config.toml
qk_norm = false
init_std_o = 0.0
optimizer = "soap_variant"
beta2 = 0.98
Each number is 128 + 32 x the weight over its row's rms, rounded and kept within 0 to 255. Layers, rows and columns count from 0. Numbers have three digits each. The size before them is the row's rms in percent of the matrix's.

# up: layer 4 MLP up, 1280x320, rms 0.0705, rows 1223-1269, columns 0-63
# down: layer 4 MLP down (transposed), 1280x320, rms 0.0702, rows 1223-1268, columns 0-63
up1223 102:133150139118070088163119090134180133157088126161114121083114132161131120127116128193187121120125137082132118058121111104144172167205105120127064111112121182129164101180127118145135157160135115
down1223 105:107122063171162099145074142163087156154156138123110077131097117160149158145207113144144099081083156148100127170148053097117103146117120138104175136086141121117127099119096106130093137109151143
up1224 097:101173153103089080110121090096104130097163136138136131148138122051095172113146134087147146086120143141152201154023136099081148150093151092140090160190088163156092122136127142185176139128118141
down1224 102:145128082110106121124099115124148147093140104181098101173118165127132148060201124134139213120145158127122144116104143130143220133120134094115093106174102116172075116146128144129142175121135088
up1225 096:154142151099167123121079145176166108179126064077175128101116135099128171137126133094148136087149104114141096180118135092131129132170070138139134102158118136090128146145164170117121162193128098
down1225 100:072085096146125077087149176158103149095145150107132077120119156118136146115097104172158215145105096183140127080159137115130080170103095144082178054169117115155101168145201186101104105100169097
up1226 099:113119079121137161105167166152108091094127097147119128199090117158064125072132140113082173181132117126192129112139122144127179122165193131117078151130121142126102179152107147171091147101106086
down1226 096:128148129166118104156129165138116142073077116097145075137207106153207104122132094150149168109096129138174114080068153173074098153077093108146141113200078143169147114094164119101155190107073145
up1227 104:084131129132115106130124122139091128146144102157135171109082114154152149137130123125184134102138101100150109129117128198135149121162112140132130105149129182174124148127134114104111154123105143
down1227 098:161122098140160104117144130113178150091109125122167130185130141112131162100156122124082103099025195163112075179096134114172099146088142062137110106091112137121188096084117106094160127083109145
up1228 094:175111138154101111094158136148170103164118182137125094118145085103059102066101154117179089121110166119181171093090124074089139115165100150193175112137140080218125121098177123125110190184056114
down1228 103:117150112127149126116096111161101149094122098125103182175145144128136105101113157151142101142144153088143166171078083092145113119135139184141116080169178119125123145108121156102093152102110113
up1229 097:084158097116128050136151147126187111172194167070150113168172139129078141175137121068116144160144127126135109105153141080114069158169126148104121109029120153139142074125171129100134148146107171
down1229 090:041116033142155210207185111088071157122096098114091102127123128095133127135138113073171128168058132148105138128119128094183159092144100150108136138174149104167157168113152128146167130080140136
up1230 100:180197163095119174137098136163193123204124179145148138112098107134176094054134146166075132043123082158109156126124101123154135132131154130123112100110121085099135102125131168163129098085092127
down1230 104:194139085065150069119138115124139114172131186081114177134116094083110068138152111138116122145129149123122144103080180150053134089138102136089153116164152094135133095123165098093041138164152131
up1231 085:139158149157098134147159133096147129113118132130121144123165085091143121125156138121157087055133153155101102151152164125134057133119189071149094094109066123159047189124182167101065140115096133
down1231 095:120082120088168083116157114141152125151085105090213107144117124100169146176109133142152105103125136191149136141152136139161071106133157154142146156150141128125176160079106143118082105086113112
up1232 109:115145120128075113130111102118085157084118181081105113099177126140125182153165074064113168144167136132074158130145162086091144159138169161113166093124162131078091109131140095131147124170143126
down1232 110:125131124113111121118162057130128140110158133154173116153189101153130131095101130092115110115093121096103158105121164086110115127124147038096186107101106103126134151152109171110052087170133156
up1233 095:122101127194141133173127124141103122151123119184190164093133134127101160157132104125189140130162168182139161100151164107064077164138144138134130129126141114092099145132092116090120103127153147
down1233 089:145116191173151100105153148125083092112154155148137113128059123147148085173152149124159200141115143123158108161131193130158153188165169154138088117150114098138100174146170089159098114107164105
up1234 093:104119134112138129129099128150124110121130132140139092135131126157119076179085136119125083193132137150189199139013125097141173159123091157105112154165120142119037114128171109161108122183118133
down1234 102:120144103089108099102170119140122172103098121120074087095117101119126128136149155140190149135137125138154153175112163169114103100109091113065145112154201083183176165135148112131186179164123137
up1235 088:184149166082086158173104162121120141100083102118073162152134117158179101126161155114123139131088152119164185123113077107138135088146096115163102144090140075086122125114140047110118061161165142
down1235 098:092120092143099181135042153151163112155182066142120169168129086203114096131154152126182155156151140146136162093145084094148144103152137199077107151130156140042158099106165078155080121106143191
up1236 101:153158127194138104150119080159141089086117142114154069101148132109099131147121135159150122125079115146143109160154120124200146177186135188163134107135103119091087089064160147180122097160195108
down1236 102:128180102102106165086127112168149162163107130115159136135104109165104149141030163111177119106125136149092091170106155110121195159139120095182179105102106153084126073108120058197093151195194168
up1237 110:154094136100095184163115195087159142107139062145125125117062160132118175182064115141129093120092123105173182141072100091088096088179118143147117081108159109190157148099092205103176158119116161
down1237 098:096129166112151133108101108097130220121157126125143089110126158114167182090176161125091141091101173103147154146121162175094128118125141138121093132089141111104164127148110094092141103084114123
up1238 101:133120123131128165157140137155129070073160118145111212128139102084189081135062151109122046126142119108141065177126120125118115107137123153123150164129085133143124102129107070086176103141093088
down1238 096:158164085121108088149128109197148148131116115175150103100142228124097176167156131140132092129097103146133075054066205164121149093054102162157130117096107150168139100102097135138143108143169099
up1239 105:200106185131151153090113147113113125111125169103100131140108103086118171109086148118113149109091153177088090087096093145193137133151101113127151171113156129093044162105122110076187078120164120
down1239 109:138135051095113183128136107100081117121129164096059128165073167131110133204125157033123144145128177150040123147111054167111131097127160175169142157105074180082186108154138148168109139135084104
up1240 101:151082097086144138105081175141139128119122121072140123077082167148148154131120160127094078089126141134104133132131115140132128109119124011080174072097139123118093157122127119120166182173100130
down1240 090:068151099177180076053118085117099159112138134153135104144132143154086036152137121118132149149154114202128165176132150112165081140134109132225110149132151119095137101145149095116175169077094118
up1241 103:069133113134179104106126143143128142116118158086143130127068205119076129072083151125101041092144096176126116062134099104193082194130116101148083066126122125141104166101096150085125134089137160
down1241 101:137099121118101096102134100136133083124157138133075183094170122112115135126140142079145125105125140152180175146084149143099123066168093151092119114158054152072176123118120127158114116128145127
up1242 102:148114121101139118080121119153137155145111129133141106180090084141191137095103059160107179111142125160123071129079107097108141145162142115108123096100081138086094133165159129138143132137126125
down1242 106:149180104149116089135185102131104107119197129129105137099132120094036118109125146111150157158092132101122187122140130114112117179143112143123117106183136196052128103087171114151155115096218176
up1243 095:134122163180163126100133163121138106074107098096077121120086160071108111167178188103111115155128152115088131112134128196149107086119145092152126135131164176127060206112143130173070134148162167
down1243 096:146047125153151175145112137113099186198141117089075173140120118094177139119116147114093117131117161178140161098185083138109184175064155122127146136120089103083139104134111108106106100135114090
up1244 101:151081133143152115095100121116108171127091076119126119154136122167137077119163064114132168158152142150120073126117166087139160109162159177163139102125186117080104091122138110150108106118112069
down1244 097:147131153163094107138204142092125057115121114104226135109105111081194155118124146128132107158125109133125126135123120199129099191103162142117126136113079067142123151089151109138128154090111187
up1245 093:141171182143126117145094125109151088101105144101116149110105124120138136156066134063123131109139142110086155091086108114125156140147127175148112159098172156128116101159177150122174113133108096
down1245 095:113133129134119060141157142089188148146098136113120164095114126112130089160065095116183143132150089106122124149157110067097153194101114089163152113143137165115111103146121148169163184149098131
up1246 096:123125131114140106062140138105139138156149189091136115106067159151121126121133103153152079117135107105136126138157122104104122187126115155078173111091175160113100079164079099108097166138169207
down1246 092:109121124126131127164117111123120138192047169102099182182068190152172148145127057134166124165110093095171189122161112102140100167107124174134053086170123142172090111144117099119098139113118123
up1247 115:130092141176116184136119149139145085114150136147114190101110084105147133116121108176132146136110137161108098147125140155072136096115107094186082128137090066124102161113094148110078106154123138
down1247 092:133131098114113221122086113100086158152106082059124124110171119163194153094134097138121144066117120147124145112152135111163154159132141126084086044120176133133141134171143133099144113075106149
up1248 097:115104062150162179106154213160141134142155132126065126093081061096115144123118172128163117132123112086079078108169110107189099122134124113101130215070134131131123079129137097119108090171197146
down1248 103:086091123147132091140139169100126161136107082170140143081205163156106102107108134124089121137122166129135166115123141117066069146092130125121157082160151119139134134120151112072135094134052157
up1249 109:218161097134152123139143170110186151165150129094170105114109148160078139122189124131130023056127141156125131131160098187172113082108084150176085140149168109060100140161116064101142148103161161
down1249 098:124139103163106150146111111162124138089146137129137147175140133157112106086142156098177116151108122119104140049112107135105144089125188123122198136094147119125107083148114175193209065123110109
up1250 089:134126170148103152104093125145159125137098163133087145082191097110155126128124151133086128162064099139087140180145034117098070125219096162128123175125126138120173094119134144099137104149143116
down1250 092:133117178130140129089155178098088138087144100163114072126124137147207107126143143106121073123091143117228135151137073191152131113141126153122141127153104144169131097194119162177145090101135119
up1251 088:104166107125138144157112108142103133110151107123135094156097141140104138142124128103105125145163150080105129106091113111129107135102106151122173195151140134110122107190093185100079162165081146
down1251 096:131162087207136191124166204116069145086070111105100129125109122120112095143075099136114167139126156169149136111116132147089154150115115125124116080137191147121106144126087103157159075129107083
up1252 090:122127140110098160150107152168153154125138093194120103040116151082116162085148101095168143136146180167113087136140161062154144159106166100104134117112095140113130116179157119084165164132141143
down1252 107:106111160141099129163109123142086104124144145149175144141105163175123123087145120059098149106176147167084171108082161143161143185093189134143101157137106107136073127176125165084096164096105118
up1253 104:099099105107090085169152118109097121144169127152155103060091166122164084166129144081127120110100137132099124116133120117140117132190117131105123165211067125140132078151126138135141091168084158
down1253 107:169118059152150152122129109142134119111140076127095108124135129098139086098153168135184057186152137049078140133124121151126121080164134137075122133130140113144103127135192087166123159110091151
up1254 094:163068137107124108164127094094088106117117112129099104170082193173133120102106159134148191096156125196223104099108092174126116185115135089107111105133121164088086071121104143138111123091165149
down1254 109:089109087169176144132112131120176145105112108098143093178135124171106180136169175161112146074081104160201122124088159137167102136107120106163135105108100146132087086139117131138103125161133138
up1255 091:156126123094129133089135133153118159121063148207139088112121119183203107095078186090087153148099056123147110105044160185180122133091123104141132137115166136131155119136127102130156193094169090
down1255 091:117129088084140071137166212066146103122104091063139136158105117162165109110070127083196154099123077120132105150109169072124148164203169122154160202149127151118133083170114160061134118146157184
up1256 102:105168122131114153178098135088137112144167132140213118097117064094104168137145177134126146123082132173167110153110155143188164073058074157155104111086099113109093137092130123193174126130133116
down1256 110:171161152118108158119102081097093157165138042097104183115155158095131096140112123141107056142131088169223151175127121142137111065122108094130154136117102172058128078113110108171127140173167122
up1257 088:127067133149141144104078133138154093169054186181156122114173160141162150057056113172134125103130150150145137114165130130147191148177130124059128104136155127091155120095230173135081136134168183
down1257 095:170092159189083209186106135139131098139066171105133129081162099162109105113150096091152121078164178107129120102146140089112127093141102132117078138092137120158195101086141114192075106112156142
up1258 101:141165111128098156132117111148162179133083138112168170114112131113093120098103148100162131142136090137106075161122086115151144130165143029194170102165123151144158143224174119157159120167141054
down1258 099:130098104133077133150076102107135146128112168072129136061141081139163075097135166094118172140098130124243123109169139111125111139175140178100150166143138089123143145149131099121144153134157193
up1259 102:176148146150154115114189135118165142111169087154130058118161136055122107093076139167099092097121112131070169072122100084155077206126084085145096112177130156164118141135116077121172119130123098
down1259 105:087134154107145080142131097101152085183062103094089127132127099090133104215155096097086174075081148169177098171140118152110121156163185135108147179088138113107187166096086166115148107145089118
up1260 105:119132158159141161168107106141127154158139158124125169180163187162140125159083114163122172123137089115119164124151133060089119128128170161093147153114162108058097092126058162135138089133078176
down1260 103:142120088118138172121151100149096142161047145093130105120124130086111152098177190129123172086078083176103121137171121105100207176136132154146091059145173145204088117112131098158133144148130149
up1261 097:139119131166140097163161114144176142086166169117118144142151068115135167142176159096125106076148151102166142092187176106087109135114114192106095125109145164157135104131157145087111105170131129
down1261 085:119131094089136191110098110083099135133107108115090130116137114103207098115133152125191075141133147103176045121121099132081120149133178125136142097113123161092149126116172104148212171088079040
up1262 096:169127153119156089119127128136103134111125156122096110084139113103164106142141134200165153158209219143145097137198132204100140126109077110118128180126136075177120113138124145095107057111142154
down1262 104:098087121122156119119131143121105094119189133106094160108160106115110114097077131183135126108134123164086141076164155173149154115140083066084140131079162102181134134162150174147116106163066155
up1263 098:166127122166149113114089173113078108131100188140080096134152111088130080132200079109124132087076125140134145111127141091131161115083082161117106123149127135156145108110133100132164105140160106
down1263 105:155175089135158125089140150109118157143112103170137081133100131132089134118149204079046152130130135165008130148123144076142109110059152159155162156150130107133168090139098163092102131128086126
up1264 106:146097111100133147141156112120124083167128151105139133077151138084123113129141154107145119110157078038170120101111146153113107113095143091113187103226146070067083119136091135117090105157061105
down1264 098:124115111149106116112133132109111112111157149139117103130124135116151158171155114115131104138133168182133156130160112078186138061179141133114147078188155119063132078098195173120143130109121072
up1265 101:131133165095167174128139112151119086112168188079052139153105175121110140144130164150129152144088186170072180175096180135109098131140119088150100163158131122188084087212151088099126091132161155
down1265 105:102133140141131111143106111102108154107137137162086180142114103093149122115151073115098096090131139188176165108154111070150130149075169121114077180167155162107117173136089096119096134199085113
up1266 088:197135135157158122136171116201121184188146171114124164123123106142149085158143129163165084060135116124231192169167115123115168171125154134164189092075176130127109129167096171097127171100096157
down1266 102:127118099124151112136172134124150115141158121112118160134140132133085118215107115147130086160144152140130190139105117101087163168122172118148146160096160101159118158096109172078145150063093170
up1267 098:122139138141130177113105145133153126147114069170109090067135073133180146146109026138101139171119092132166128119150108139137170091077095115130129057103133143124109141147155107192197152149111136
down1267 105:147084114136077125163121077129121139157121116177134134171122116143080096159126178186111117187137189154140121133140151145123140163112155171103114169158121119125181107104101140066153175119167118
up1268 110:118042093075104117082146168174066138111114137103092167201162102194153165062120146152088200117102105116105135149106149166127115156097058117133101150125104162065080122165181101148211125176179125
down1268 109:162179128144112166164089168123094123108151154102124148139095085104181095185108139171080138116130157116114087166197083127177136142119097108175139100086107107078140112100156110136129107081126156
up1269 096:072161132075095027149119116100070129154140099139133166079079164095163114096103149071136121091152133147179116116133100132127158161067095133123159139176125172125138127046077108132120146174097080